Weights of a small GPT-style language model, trained from scratch on English Wikipedia.
Size: 9 layers, 3.76M parameters.
Training: a variant of SOAP for these matrices, 130M tokens, 3962 steps.
Each number is 128 + 32 x the weight over its row's rms, rounded and kept within 0 to 255. Layers, rows and columns count from 0. The size above them is the row's rms in percent of the matrix's.

# layer 4 MLP down (transposed), 320x160, rms 0.069, rows 147-175, columns 0-79
size [103 102  93  99 101 107 102  99  96  97 109  93  97  97 102  99 105 112  98 105  97 103  99 102 105 103  96  98  98]
[[184 126 125  99 111  94  77 182 130 135 151  75 161 120 117 154  67 120 122 124 190 122  95 131 102  94 119 141 107  95 144  93 168 143 145  72 166 120 108 113  51  86 116 135 136 163  96 109 127  72 101 105  75 121 162 117  86 108 151 103 160 151 165 128 143 151 164 135 101 128 133 179 109 176 100 106 138 131 114 112]
 [ 71 108  92 150 111 104  95 102  88 130 159 139 126 157  51 117 137 192 118 132 112 113 171 131 101  92 148  70 134 114 176 182 154 130 126 104 148 111 105 151 180 116 170 134 156  96 154 137 124 106 155 101 137 120 126 147  67 131 129 154 132 118 147  88 104 112 152 141 149 152 124  66 135 193 108 134 137 160 160 149]
 [132  85 190  93 142  68 103 170 102  92 149  92  78 120  99 112 128 143 166  91 126  88 123 131 198  71 136 180 133 108 180 134 142 107 131 143 189 146 102 129 165  24  66 168 171 142 115 147 107 128 159 166 100 102  70 174 161 171 130 160 125  96 123 120 126 108  82 121 123  89 124 121 182 120 104 159 149 121 160 179]
 [ 68  78  59 117  85 125 141 158  40 100  76 154 133 154 142 130 127 168 154 128 100 102 152 114  98 104  94  83 125 156 191 200 146  89 129  99 151  70 143 146 134 175 131 185 119  77 100 151 150 155 133  70 101 126 120 129 132  84  67 144 113 108 166 102 165 129 122 105 122 154 101 114  85 131  91 147  87 145 159 129]
 [155 132 154 120 156  69 123 104 120 111  52 127  98 128  81 109 113  98  88 135  89 191 120 116 112 117 108 113 162  67 131  86  83 134  75 156 150 117 100  88  88  92  74  91 146 127 166 174 215 133 124 144  70 117 106  95 100 119  78 138 130 178 109 114  86 104 175 149  95 125 125 100 157  99 149 135 123 112 127 118]
 [156 108 189 127 122 122 143 100 208  84  75 109  78  41 119  87 171 128 140 123 121 160 129 212 153 142 200 142 151 121 142 112 171 158 105 148 129 157  86 104 176  97 117 117 111 159 208  74  96  50 117  86 128 105 107 127  81 160 141 133 138 173 147 106 168 111 126 186 136 112 130 114 173 118 113 155  85 104 135 177]
 [ 73 108  95 144 134 117  13 155 105 139 145  80 143  76 111 110 175 121  74 155 129 161 119 162 164 103 130 139 181 125 141 106 146 136 146 129 160 149  91 104  63  72  85 180 107 174 159 139  81 167  85 122 125 101 187 133 106  78 109 138 153  94 107 128  89 160 137 145 133 152 140  82 136 131 120 147 170  76 124 127]
 [107  92 131 137 149 106 112 114  86 211 145 168 128 118 148 150 154 118 126  51 128  80 158 109 125  73 120 178 141 103 130  80 128 154  97  84 161  95 119 184 177  58 168 155  98  81 127 142 141 164 122 128 159 137 146  98 165  54 102  97 137 142 112 128 181 231  98  96 152 103 105 158 113 152 136 151 157 138 125 178]
 [182 189 117 149 136 104 151  72 163 125 114 120 143  79  79 129 103 160 104  96 105 100 183 167 135 166  78 151 154 114 116 113 129 125  92 151 110 154 144 130  79  93 164  57  98  97 177 144 105 177 192 138 116 133 155 147 121  89  69 108 186 161 128 162  94  98 105 105  86 114  80 152 112  97 183 102 139 110 154 109]
 [102 187  79 197 147  56 190  85  81 128 142 156 170  75 105 116 134 189 128 126  90 102 170 130 159 124 178 116 140  91  96 144 112 131  89 136  96 221  87 101 143 140 115 120 118 118 141 121 107 117 131  78 137 126 152 127  99 163 138 176  96 161 137 128 150 137 204 124 125 127 135 141 142 142  92 128 103 104 132 197]
 [119  64 137 145  50 133 169 126 120 169 165 110 131 122 126 177 140 145 135 145 161  82 168 148 148  75  39 146 157 133 170 112 134 137  91 130 119  66 155 105 131 146 105 102 147 159 102 131 161 165 135 128  36 151  86 120 126 124 132 112 153 114 109 116 157 135  59 108 106 135  94 116 148 162 108 121 144 109 135  64]
 [135  73 112  78 104  58  98 117  77 126 138 116  91 206 154 145 130 147 143 185 123 146 214 106 118 135 161 133 113 145 142 211 112  37 158 140 139  81 111 139 168 119 118 148 101 132 126 101  83 139 158 130 142 190 175 140 117 109 135 135 115 137  95 130  93  97  97 165 114 111  89 129 142 121  92 103 125 121  93 127]
 [140 107  82  82  99 131 108  83  60 142 140 170 132 123 120 155 129 120 135  94 146 108  68  94 129 103 168 111 107 154 144  90 115 120 106 135 104 101 155 156  96 127 180 177 163 117 118 111 117 116 108 157 122 206 103 186 128 125  95 126  94 113  79  80 105 124 101 137 162 130 169 128 100 143 127 173  81 158 124 166]
 [ 84 126 162 109 139 171 126 141 161  88 168 114 139 157 123 147  94 211 155 146 148 158 168 155 125 163 146  88 102 156 131 151  98  99 120 177 174 134 101 109 182 154 154 149 111 131 118  97  59 107  92 142 149 117 152 194 122 128 148 123 106 166 136 117 107 131 124 173 179  85 128 141  65 186 134 136 207 130 132 193]
 [118  77 111 138  98 155 149 146 103 140 132  86 169 107 130 129 110 120 130 123 170 157  63 111 183 165 119 122  86  75 114 160 156 131 113 141  74 153  53 116 129 132  95 119 140 187  87 174 142  63 126  84 122 137 178 147 143 176 160 155 117 114 155 132 167 108 171 126 169 128 127 120 126 216 161 135 136 121 116  95]
 [112 108 166 145 124 134 122 158  89 142 168 143 150 122 114 108 154  84  52  82 156  98  68 104 157 100 107 143 154 118 110 130 160 130 116 152 150 119 139  98 173 141 134  76 126 149  92 128 168 110 116  92  89 149 113 125 117  78 109 159  88 167 160 135 145 141  73 153 110 124 204 127 148 104 173 130 167 150 203 108]
 [131 120 133 141 111 146 115 126 188 142  68 160  61 109 121 141 126  88 144 151 136 122 132 168 113  86  91 117 123 146 122 121 114 124  89 109  80 173 136 130 184 121 130  83 165 115 108 120 103  82  85 165 164 100  85 113 195  83 143  99  96 159 163 180 106 116  84 170 128  94  88 177 161 110  84 113 173  89 162 141]
 [103 136 178 122 186  89 121 106 141 134 135 112 117 106 123 101  97  89 134  81 106  97  98  98 106 100 152 120 137  56  94  84  83 130 164 106 163 103 138  66  75 157 162 100 108 132 109 165 119 106 157  95 140 130 128 166 140 115  79 133 160  36 118 106  98 136 137  69 157 120 138 156 157 150 181 175  96 123 106  58]
 [ 79 130 128 136 122  83 100 149 131 122 107 145  82 130 145  84 125 105 176 116 143 117 100 186 126  43 129 108 115  66 144 123 148 144 145  93  90 113 119 148 206 135 166 171 100 112 182  56 101 137 103 155 165  83 171  98 132 131 130  99 148 140 113 142 130  86 130 214 117 113 125 129 117 145 143 143 149 139 154 154]
 [120 155 142 134 146 133 114 154 114 137 196 144 118 118  84 114 154 152 207  85 132 149 101 121 151 110 131  81 163 121 163 109 196 110 119  94  68 170 138  94 137 146 104 105 188 119 120 113 159 112 141  74  55 122 113 162 106 143 152 163 120  84 145  73 102 131 111 157 135  58 135 175 129  83 156 133  96  93 210  86]
 [105 150 187 140 124 152 114 113 115 154 158 181 116 150 130 190  76  94 121 157 188  87  86 121 109 148 142  94 110 152 160 179 132  83 104 112 177 122 119  79 122 154 143 179 144 143  83 210 151 139 162 135 181  84  48 110 122  80 165 150 114 127 145 136  90 150 118  87 125 170 115 145 183 141 187  90  98 168 144 160]
 [ 97 132  83 123 171 182 145 152 108  83 159 127 137 154  75 128  81 119  87 137 123 106 133  85 107 109  91  99  99 165  93 107  99 138 147 112 132 135 108 114 141 146 157 138  91 106 173 142  97  79  98 166  87 136 117 118  39  82 157 118  97 167 153  70 147 170 151  94 119 169 129 143  87 126  99 103  77 165 146 189]
 [103 125 175 144 146  95  75 166 144 137  49  94 110 138 145 116 152 164 118 106 152 135 185 117 127  87 157 150  82 104 117 205 186 154 147  90 163 105 114 172 126 105 116 107 138 119 149 116 128 175 106  77 124 150 103 133 105 124 157 143 137 141 137 170 149 101  93 156  93 118 165 119 116 159 163 141  90  73 199 124]
 [116 121 155  65 167  79 147 130 196 106 135 130  62 159 145 167  89 156 150 141 123 118 127 106  93  97 155 185 122 118  92  66  67 143 161 126 140 121 165 178 137 151 135 105 106 172 129 105 180 208 157 118 104  50 113  91 189 147  91 102 157 128 141 137 111 173  51 146 165 112  67 123 105 171  82 133 149  97 114  91]
 [108  97 143  96 146 100 119 104 130 129 140 142 179 154 133 147 134 139 165 106  56 118 152  98 137 149 116 128 119 148 115 156 135 154 135 104 183  87 123 110 100 186 127 158 233 154 118 144 148 140 188 127 133 148 143  75 148 165 158 195  78 132 138  97 133 172 152 134 113 178 111 120  90 146 198 159 106 137 148 130]
 [140  89  90 151  86 109 128 106 109 123 124 111  56  68 171  91 113 126 159 120 116  95 117  90 153  83 118 182 145 108 133 113  79 205 152  85 161 100 142  58 150 153 123 101 150 163 157 140 155  96 160  90  99 154 156 170  93 126 111 141 102 134  98 115 152 180  96  93 107 105 128  93 190 143 151 124 110  97 137 108]
 [105 111 161 167 113 176 173 154 129 145 115 123 114 134 120  94 139 182 121 145 187 147 154 158 132 113 146 191 132 107 135 187 107  72 154 124 101 128 167 116  94 116 174  68 148  90 161 115 134 139 106  77 179 164  92  74 179 133 155 126 135 126 179 118 139 132 128 165 158 112 165  77 155 121  91 115 155  92 160 102]
 [104 151 157 115 149 183  72 152 205 148 160 118  95  73  98 103 110 166 167 108 176 125 100 141 134 170 123  71 127 152  91  46  91  85 122  93  76  94 198 118 170  82  76  72  91 120  95 162 168 122 170 165 117 173  90 122 147  96 144 103 135 156 123 101 153  99 203 164 109 173 186 122 139  99 130  98 115 114  51 165]
 [144 130 106 134 160 113  97  94 134  90 135 186 127 152 151 120 121 175  97 106 134 116 102 127 164 159 128  95 123 122  98  97  91 136 168  69 167 113  99 120 143 105 102  80 108 145 186 136 142 144 145 152 147 123 122 127 107 100 200 145 123 134 183 123  92 129 137 122 104 135 136 139 134  91 160 114 104 186 134 107]]
# layer 4 MLP gate, 320x160, rms 0.076, rows 148-175, columns 0-79
size [ 99  88 106  96 114  99 100  91  93 121  93  86  91 101  96 113  94  96  89  99 102  97 113 107  93  97 100 105]
[[173 105 121 184  79 134 155 138 174 109 116 118 114 164 120 174 133 150 127  93  88 137 149  40 127 125 175 140 126 130 152 150  89 150  86 161 116 129 133 159 110 130 143 131 171 101 133  95 112  95 129 131  93 112 168 117 191 133 140 213  68 147 140 160 201 124 120 156 105 190 106 150 157 162 142 173 106  82  99 134]
 [185 125 143  91 141 101 138 145 118 116 126 139 178 111 103 122 145 175 133  97 132 146 164  90 125 140 153 110 116  91 111 108 155 121 182 144  98 129 195 133 150 182 155 133  97 107 124 145  88  98 137 112 162 166 109  83 126 133 230 107  96  79 127 138  63  80 110 124 111 115 105 126 119 117 121 139 113 122 170 156]
 [119  87  96 149  94  87 134 115 150 105 102 119 163 102 144  93 147 110  79 121  95 148 136 119 183 100 137 115 143 141 155  92 153 121  83 119 149 128  89 115 116 147 110 193 107 162 117 114 124 162 149 126 137 107 154 205 214  90 120 116 130 131 133 148  84 119 110 191 127 131  60 131 193  80 118 136 172 124 130 201]
 [119 139  91  75 157 162 122 110 173 124 138  83 120  99 183  98 167 177 156 129 135 125  76  86 123  85 157 148  86  90 132 167 159 119 141 104 128 140 139 158 169 155 118 179  74 172 124 100  79 103 130 138 129  95 132 164 111 201 122 104  90 184 188 148  58  89 174 149 148  64 154 132 152 148  77 131 131 179 102 160]
 [ 73 133 120 113 112 124 124 143 108 112  99  47 117 127  82 139 165 214 157 102 144 155 137 133 148 103  84 166 165 148 135 106 149  89  72 140 151 128 113 149 159  82  69 164 155 114 149 186 121 173 109 119 134 123 161  98 172 127 148 110 121 157 163 127 159 151 161  39  99 146 117 157 123 130  73 129 172 181 135 116]
 [ 97  67 119 167  95 144 167 168  74 154 139 140 138  97 156 210 143 213 139 127 154  91 148 154 105  76 126 120 126 147 123 110 165 107 115 138 123 118 108 170 181 133 165 119 170 115  66 141  98 127 156 189 108 109  90  76 125 174  84  85 164 126 150 208 114 107 167 107 196 136 154 137 146  89  87 113 146 226 133 124]
 [182  91 125 149 159 103 157 127 103 155 114 120 122  81 144  77 119 171 139 171 114  85  83 153  63 113 133 154 123 161 157  73 127 110 111 131 118 166 162 160 141 193 170  93 159 202  91  71 107 136  90 135  85  92  89 116 156 144 159 119  84  91 161 141  83  85 128  85 121 151  77 139 179 125 132 147 112 167 122 139]
 [ 62  71 141 132  78 128 122 128 157 133 161 165 101 108 142 125  69  90  95 114 116 109 168 122  82 126  98 142 120 144 107 153  89 188 114 189 169 133  97 129 139 211 142 156 146 114 101  90 150 177  84 178  93 102 124  99 129 174 111 184 126 153 115  93 142 124 158 134 117 131 104 159  80  65 121 140 107 109 179 136]
 [139 121 167  89 140 107 162 153 126 128 122 125  88 154  92 121 143 142 134 134  92 138 128 146 132 156 130 100 119  95 170 126  93 142 138 101 168 170 178 183 144 141 102 135 142  98 132 149  85 162 151 120 127 102 137 143 154 132  91 138 113 199 154 198 112 118 108 142  82 107 119 120  78 127 115 151 160 151 177 185]
 [ 96 163 116  93 154 213 137 152 110 117  98 159 144 140 115  91 125 107  84 189 115 153 185 139  81 121 123 135  84  53  90 111 123  97  97 166 255 107 131 122 125 174 126 115 114  83 135 123 155 123 222 145 123 145 121 137 162  99  78 143 144 137 136 119  87  99 126 140 132 154 100 151 144  86 137  86 106 109 130 177]
 [110 135 209 155 120  77  97 115 131 147 160 127 153 124 144 114 182 101 157  99 163 154  66 105 110 111 124 117  99 118 100 137 100 109 118 174 122 111 147  62 106 138 105  76 134 142 118 127 156  55 139 196 124 166 138 150 149 113 114  86 109 178 153  88 146  61  95 158  89 151 167 160 190 133 106  88  43 121  95  87]
 [103  70 177 170 107 139 169 125  95  86 145 116 133 121 125 128 120 128 160  69  95 133 144  86 132 108 110  81  89  61 133 144 106 187 155 108 151 131 114 119 122 190 147 179 195 124  98  70 122  99  99 110 150  94 143 119 100 137 175 167 130 113 142 141 148 133 119  64 122 159  89 117  89 129  79  63 135 154  98 129]
 [178 113 125  81  72  77 158 143 144 200 155 141 106 178 114  86  81 155  55 170 218 142 120  99 117  97 120 153 125 132 129 147 135  73 151 113 202 168 118  88 117 134 138  86 125  82 135  98 114 142 171 109 184 137 192 119 129 159 144 119  59 115  89 135 101 113 144  60 156 108 128 108 126  64 144 185  86 130 117 207]
 [190 125 164 164 189 106  89 143 203 174 100 123 165  90 131 137  83 102 153  81  70  45 178 184  67 120 180 139 117 134 142 151 148 142 136 125 104 132 115 129 144 162 165 142 182  85 157 166 116 178  92 154  79 100 101 153 144 123 144  77 157 196 122 149 131  72  97 109 136 120  74  78  79 172  75 110 143 158  86 144]
 [ 84 142 140 116 120 140 155 198 140  92  71 103 143 147 175 143 127 151 194 162 149  94 149 163 129 161 163  43 130 137 160 121  82  61 106 185 131 113 108 141 176 132 133 144 124 146 146 113 119 150 142 150 144 136 157 125 141 117 142 107 185  26 120 112 190 155 137 143 119 131  79 135 136 148 119 183 117  94 190 107]
 [154  86  70 120 136 141 114 168 130 170 128 107 137 144 156 104 164 136  73 165  94 136 137 173  90 133 181 100 110 148 106 142 140 156  52 130 107 110 104 178 102 121 151 106 146 157 193 146 120  83  73  69 125 126  92 171 156 146  47  70 120 107 164 190 138 109  63 109 163 159  93 128  79 133 135 185  88 134 153 140]
 [154 114  96 105 111 100 141 130  89 120 148 123 121 114 140  95 120 116 154  91 116  92 133 123 148 110 183  80  99 122 112  93 122  73 155 122 191  87  73 149  87  82  59  75 120  90 156 115  73 169 159 102 100 117 100 171 135 177 111 110  93 169 134 151 142 130 205 157 123 134 143  99  56 172 111 133  69 172 176  93]
 [158  97 124 129  88  86 122  89 152 127 126 173  79 171 105 162 188 117  70  95 140 139 122 171 138  62 118  91  65 101 100 164 149 192 161 161  87  89 173 137 139 129 195 171 138 149 135 171 124  68 113 184 141 130 144 146 114 127  90 141 160 106 131 116 115 111 147  60 134 167  91 131 118 146 136 158 163 149 144 140]
 [145  99  95 105 104 101 101 120 225 101 112 122 107 120 151 125 141 131 146  97 112  75 140 178 153 149 126 120 150 124 104 171 150 141 144 162 207 136 115  86 114 135 135 126 136 110 152  91 128 119 111 178 136 162 108 168 151  90 120  80 131 118 150  98 112 121 119 108 125  96 137 154 118 143 126 154 135 128 160  82]
 [136 124 178 128  88 171 130 144 176 164 116 117 187 107  63  79 100 157 188  98  82 184 147 139 103 154 160  68 108 148 102  47 155 148 138  99 142 171 141 200 133  94 113  88 189  89 164  95 106 162  34 141  87  81 138 170 172  73 143  92 129 147 155 117 130  92  98 152 153 148  98 116 101  60 122 112 192 144 127  82]
 [117  77 106 142 112  99 188 164 120 126  96  87 114  84 112  81 134 136 112  91 145 108 108 207 135 127 131 121 105 131  87  82 194 140 119  92  73 138 111 105  70 134 182  60 119 139 156  75 118  76 111 183  90 106  88 157  95 110 100  81 147 134 171 152  76 108 166 144 139 115 122  88 131 137 133  92 149 142 152 187]
 [132 114 154 177  70 212 174 142  69 144 111 149 101 183 144 170 128 119 149 124 114  86  96 125 102 139 166  79 106 183 150 144 103 104 105  98 107 153 149 172 185 140 143 180 110 112 131 141 106 174  56 144 108  83 107 178 144 162 171 105 105 127 109 153 151 100  87 120 171 118  96  76 130 125 148 174 100  66 104 133]
 [108  83 136 138 206 176 154 175 171 109  79 104 100 105 110 114 195 134  90  71 188 199 151 170 167 120 113 133 122 116 178 140  76 150 159 146 128 138 119 144 168 101  99  95  92 129 177 161 168 149 123 170  76 202  75 110 127 116  86 140 121 138 107  72 131 156 100 172 130  44 139 137 151 128 127 108 112 133 118 136]
 [103 106 100 109 138  88  92 100  93  90  86 119 133 137 136 123 167 191 182  95 123 150 147 125  77  66 188 147 113 138 144  78  85  77 122 155 126 106 148  66 175 164  94  71 123 150 127 141 133 125 165 180 140 147 136  80  91 168 132 123 159 155 147 157 130 127 143 149 111  95  60 114 146  97 157 185  98 119 196 167]
 [117 104 145 130 145 130 100 119 172 126  94  85 175 208  88 130 142 141 111 118 123 126 129 137  54 141 154 157 194 150 127 150 150 121  44 145 145 155 136 153 105 202 134 117 189 142 133 156  99 106 159  79 123 105 109 173  50 104 120 124 176 142 160 155 112  74  91 113 145 149  77 166  71 167 158 102 104 102 137 128]
 [139 154 111 106 180  65 100  96 157 133 136 179  51 134 150 127  88 114 116 106 119 141 150 152 156  89  86 148 136 132 161 127 134 103 139  75 150  90  80 129 102 122 139 172 156 149  89 101 180 163 104 158 126 173 120 168  77 108 161 148  93 131 117 119 159  92 112 107 149 151 114 173 136 114 145 168 152 182 104 170]
 [139 113  90 129  75 111 128 157  83 175 134 122  94 110 127 106 104 101 133  93 100 127 118 132 142 112 127  95 161 118 184  61 162 199 141 105  84 122  89  86 103 140 201 145 117 141 154 140 160  75  85 126 162 106 107  82 103 148 169 146 148 139 182 135 128  41 124 135 129 158 169 126 232 104  90 121 164 105 110 140]
 [115 202 119 167 147 162 124 131  88 103 128 176 113 156 139 102 150 128 123 169 106 132 125  85 174 152 148 154 157 122 135 114  66 148 165  67 106 169 132 179 125 142 147 161 151 131 138 103  44 144  75 146  83 131  58  84 124 111 108 171  84  42 164 120  75 144 146 145  94 120 107 147 172 160 149 150 157 165 116 118]]
# layer 4 MLP up, 320x160, rms 0.0735, rows 148-175, columns 0-79
size [102  89 103  92 111 104  96  89  94 109  97  92  95 103  96 102 104 101 103  98 102  99 106 105  97  95 103  99]
[[ 74 134 101  68  93 108 145 129  83 150 160 125 140 109 132 162 112 132 122 116 105  94 117 195  70  94 124  97 131 109 160 136 121 153 147  95 132 135 137 141 147 152  82 156 150 132 118 141 105  77 109 166 158 134 124 104 108 144  90 186 203 105 141  99 135 120 193 110 131 178 123  14 141 150 164 104  74 141 167 167]
 [116 132 131 137 116  99 158  73  77 142 125  97  74 144 132 175 147 110 165 141 115 118  98 129 160 110 104 133 130 150 185 145 122 166  74  90 120 143  95 171 158  33 129 167 199 136 149  93 152 151  99 143  60 146  79 141 151 161 115 168 147 128 152  77 118 144 161 110 102 146 166 125 165 166 118  83 131  82  99 144]
 [163 101 178 118  67 165  82 122 144 135 127 146 143 122 121  73 115 108 192 145 105 134  73 127 103 121 192 185 143  93 142 114 142  99 131 143 102 147 104 119 122 130 147 121  94 182 135 113 146 149 194 168 138  81  85 113 102 143 155 101 145 127  74 131  88  93 148 137 124 148 129 179 133 166 135 147 113  48 135 153]
 [ 92 136 122 128  88 102 155 174 150 161 107 134 147 153 130 119 115 124 102  88 161 137 107 128  69 171  82 133 207 136 175 106 127 107  53 173  99 130  88 116 150 111 127  70 124 107 145 149 184  95  95 188 167 150 133  75 104  80 156  97 193 113 105 127 115 116 150  78 128 105  78 139 154 139 199 179 129 130 133 150]
 [ 77 165 142  94 105  78 131  88  79  81  99 132 143  97 124 151 176 183 207 101 107 135 124 139 113  90 128 194 194 177 146 127 118 122  84 152 127 118 117 133 128  92  68 131 138 121 134  78 109  86 174 155  88  56 157 121 133 130 108 168 155 169 128 119  91 162 187 196 126 105  83 162 147  84 105 145 130 102 169 139]
 [170 178  81 118 117 192 179 100 190 193 159 154 138 131  93 126 115  69  62 164  59 127 125  94 112 110  96 139 131  97 153 102  97 141 127 142 175 164  62 170 149 126 120 148 151 131 149 133 120  90 126  82 110 145 158  92 142 173 109 158  98 102 116 154  83 145 139  93 128 155 124 155 152 128 162 123 122 169 107 154]
 [157 133 134  69 162 174 188 163 115 156 148  61 130 103 140  99 165 127 148 117 121 149 136 109 170 112  96 175 149 180 136 167 146 169 147 140  43  84 117 152 149 155 119 137 108 130 136 123 157 127 133 140 106  97 112 106  85  96 116 155 117 173  95 223 123  47  97 166 151 186 161 116 124  83  77 117 166 150 147  96]
 [ 96 139 153 118 149  80 127 125 135 131 118 104 145 100 173 138  99 136 187 109 185 203 125 160 121  72 137 150 116 112 169 124 156  72 148 152 106 114  84 127 126  96 126 228 121 147 120 144  85 122 149 104 125 146 101 121  90 111 120 121 202 136 134 159 165 137 121 149 142 123 133 104 184 172 120 139 153 174 136 142]
 [126 107 146 107 109 117 163  74 110  74 109 104 164 100  68 166 131  47 122  65 137 130  87 175 174 168 130 171 174 168  99 172 176 104 135 169 128 140 126 132 127  63 100 157 144  68 122  90 186  38 125 109 120 110  51 130 120 106  98 163 133 111 102 165 137  93 134 132 132 133 134  99 153 167 123 100  95  99 115  75]
 [ 98 148 114 116 159 184 103 122 108 106  51 194 106 130 163  84 115 119 117 126 125 161 163 132 155 129 154 131 110  84  73 156 112 108 153 127 143 163 165 119 126 146 112 154 179  92 125 108  91 109 116 128 172  98 131 140 171 103 112 148 138 103 113 121 154 157 107 159 147 159 104 120 170 117 154 104  71  55 157 132]
 [108 176 157 143 164 100 217 148 118 148 149  67 143  95 160 171 122  54  98  52 116 149  77 145 100 146 137 144 126 123 121  93 151 152 103 145 156 123 149 150 171 137 130 171 198  86 116 160 145 119 131 147 110 150 110 139  67 130 162 131 186 191 149 116 110 119 100 112 129 188 107 147 115 150 163 126 183 155 125 179]
 [179 149 171 159 131 124 102 111  79 103 152 165 117 128 138 107 126  74 132 139 134  92 127  73 167 168  92 101 111 100 134 168 138 124 136 106 182 102 182 103 151 124 178 153 126 124 126  83 147  74  76 136 153 184  87  91 108 108 134 149 140 169 156 121 131 159 117  85 124  70 122 139 141 148 121 192 108 124  98 153]
 [107 123 180  74  76 142 147 139 107 175 137 140 100 122 119 119 108 139  98 151 178 141 109 186 119 141 144 103 127 114 184 168 115  44 163 128 161 122 146 128 133 177 139 103 171 107 102  85  83 143 144 140 117 107 152 158 100 184 100  94  93  99 103 162 139 103 102 116 108 133 188 132 121 150 181 147 184 154  96 201]
 [ 90  84  87 146 159 143  60 112 111 137 105 164 143 150 170 131 163 137 101 144 160 207  67 138 123  90 134  88 103 126 113 137 121 143 159  93 176 185 108 197 106  76 138 153 127 200 122 152  96  63 107 107 113  94 159 127  97 135 128 131 136  94 113 118 100 121 134  88  84 201 146 139 112 153 159 134 151  94 193  71]
 [126 111  66  48 167 199 163 153 104  83 158 115  96 121 152 115 129 143 180 104  88 108  90 130 142  91 117 219 126  91 117  92  90 103 105  71 106  87 139 185 122 107 146 129 152 106  67 122  76  46  73 119 123 139 142 160  98  87 135 112 115 137 109 173  75  90 139 144 100 111 139 123 152 137 123 126 162 130  77 134]
 [114  72  83 106 165 103 161 116 109 154 151  95 111  56 150 119 135 102  83 108  85 144 134 124  67 131  95 140  85 129 150  74 119 117 129 104 110 154 125 145 149 133 109 177 122 106 109 187  98  95 112 134 140 157 141 172 133 143 150 104  69 159 162 177  94 105  97 128 174 148 114 208 100 115 154 137 142 166 166 123]
 [ 90 179 159 154 134 127 127 102  81 142 116 118 150 116 127 101 107  95 159  68 148 100 139 149 130  96 149  91 114 142 127 112 145 172 175 151 177 160 117 147 104 162 113  75 155 212 106 143 110 115 182  49 142  48 146 148 143 118 204  91 133 125 117 123 119 183 176 149 157  77 137 154 188 133 149 140 153 190  79 106]
 [133 126 182 152 125 198 168 128 149 163 134 151 139 126 171 120 129 140 219 136 122 164  91 127 179 157 142 104  87 133 156 166 133 127 140 115 135 176 171 151 168 141  78 137 123 131  98 111  57 135 141 114  82 131 176 156  90 123  98 137 114 148  86 119 118 164 115 108 154 138 205 150 159 163 175 148 100 155  47 146]
 [122 155 123 122 183 136 159 148 128 137 109 122  95 142  77  79 200 125 176 188 182 156 146 110 185 103 155 114 121 101 119  58 170  91 167 145 122 153  99 171 158 140 153 182 177 124 158  79  94  87 159 145 165 155 143  98 157 128 117  87 136 130 143 147  97 139  74 164 141 124 123 105 139 141 157  76 110 123 145  50]
 [115  94 122  91  88 105 124  89 120 153 135 125 108 123 228 107 145 153 144  79  79 123  93 149 165 151 135 135 168 130 127 150 130  78 119 152  96 137 171  90 113  39 132  93 120 167 150 108 168 113 114 172 102 124 153 109 171  94 168 173  89 123 144 125 125  94 159 147 115 201  95  66 155  57  99 153 138 105 217 124]
 [142 181 174 164 158 157  82  91 147 132 117 109  88 110 126 149 166 125  81 198 135 117 136 177 173  79 122 140 170 118 154  76 111 211 131 133 142 138 167 121 155 150  78 151  77 109 144 118 110 164 111 127 120 159 131  92 141 134 160 166 145 133  60 127  93 134 112 167 161 126 120 167 154  95  70  62 145 115 177 155]
 [ 64 152  96 105 174 142  77 146 181 132 103 143 133 107 155 134 116 130  84 107 192 121 188 173 128  78  93  92  94  51 155  88 138 140 181 106 132  86 137 142 116 179  98 164 163 113 110 187  90 128 165 123 110 104 106  93 115 150 115 106 125 136  94 180 111 155 154 157 110 101 118 123 132 156 184 110 145 143 150  95]
 [188 112  64  82 132 136 161 152 176 120  93  90  93 180 168 125 105  93  68 156  84 168 164  47  82 169 176 119 121 140 195  95 102 134 135 140 138 147 136 120  96 120  93  95 108 197 139  91 131 163 130 154 111 135 121 133 130 156 177  83 108 107 107 141 160 169 136 189  85 150 125 153 127 172 121 143 111 169 164 129]
 [155  66 104 144 134 117 143  96 122 152 171 119 121 113  86 143 146  97 145 115 137  81 120 161 160 182 104 116 187 182 101 149  99 135 141 111 171 116 178 139  91 134  86 180 155 125 115 109 145  66 103 116 171 138  79 138 141 175 117  79 172 103 100 119 115 165 148 104 130 138 168 137  89 169 105 125  81 121 146 108]
 [151 183  94 111  50  91 191 135  64 149 116 103 146  61 221 143 139 141 147 127 185 136  70 146 171 187  96 107 116 119  76 127 105 127 185 114  89 182 172 115 173 100 119  92  96 111  95 138 121 139 117 118 108 120 166  95 163 145  79 151 105  87 168 109 162 108 121 103 116 201 185  57 120 109  76  90  97  61 104 141]
 [158 127 131 118 101 114 154 146 147 115 132 106 110  96 146 121 130 146 190 174 175 121 166 128 111  67 164 109 116  72 145 135 173 127 168 110 115 134 153 145  88  59  84 158 117 126 116 117 116 115 154  93 111 183 126 116  76 167 101 126 155 101 106 147 202 155  83 164 121  82 138 109 139 112 134 198  73 142  94 133]
 [139 138 129 120 124 150 123 171 102 109 111 156 145 116 188  89  98 101 140 196 101 100  78 182 107 124 150 113 113 106 139 197 114  70  82 102 146 175  77 184 168 180 105 164 134 102 152 126 100 201 133 175  88 134 152 125 112 163 148 127 186 107  51 178 107 105  92 148 130  70 114  95 120 162 184 130 169 163 140 172]
 [121 109  97 174 118 115 126 128 142 130 111 135 107 182 113 159 158 155 149  69 104  97  97 110 116 135 126 107 123 122 110 139 145 208 165 127 111 111 102 153  88  74 162 120 157 119 111 157 167 138  53 120 152 103  94 174 101 142 125 150 155 129 164  81 146 120 134 119  60 111 148  88  60 164 151 140 167 108 179  74]]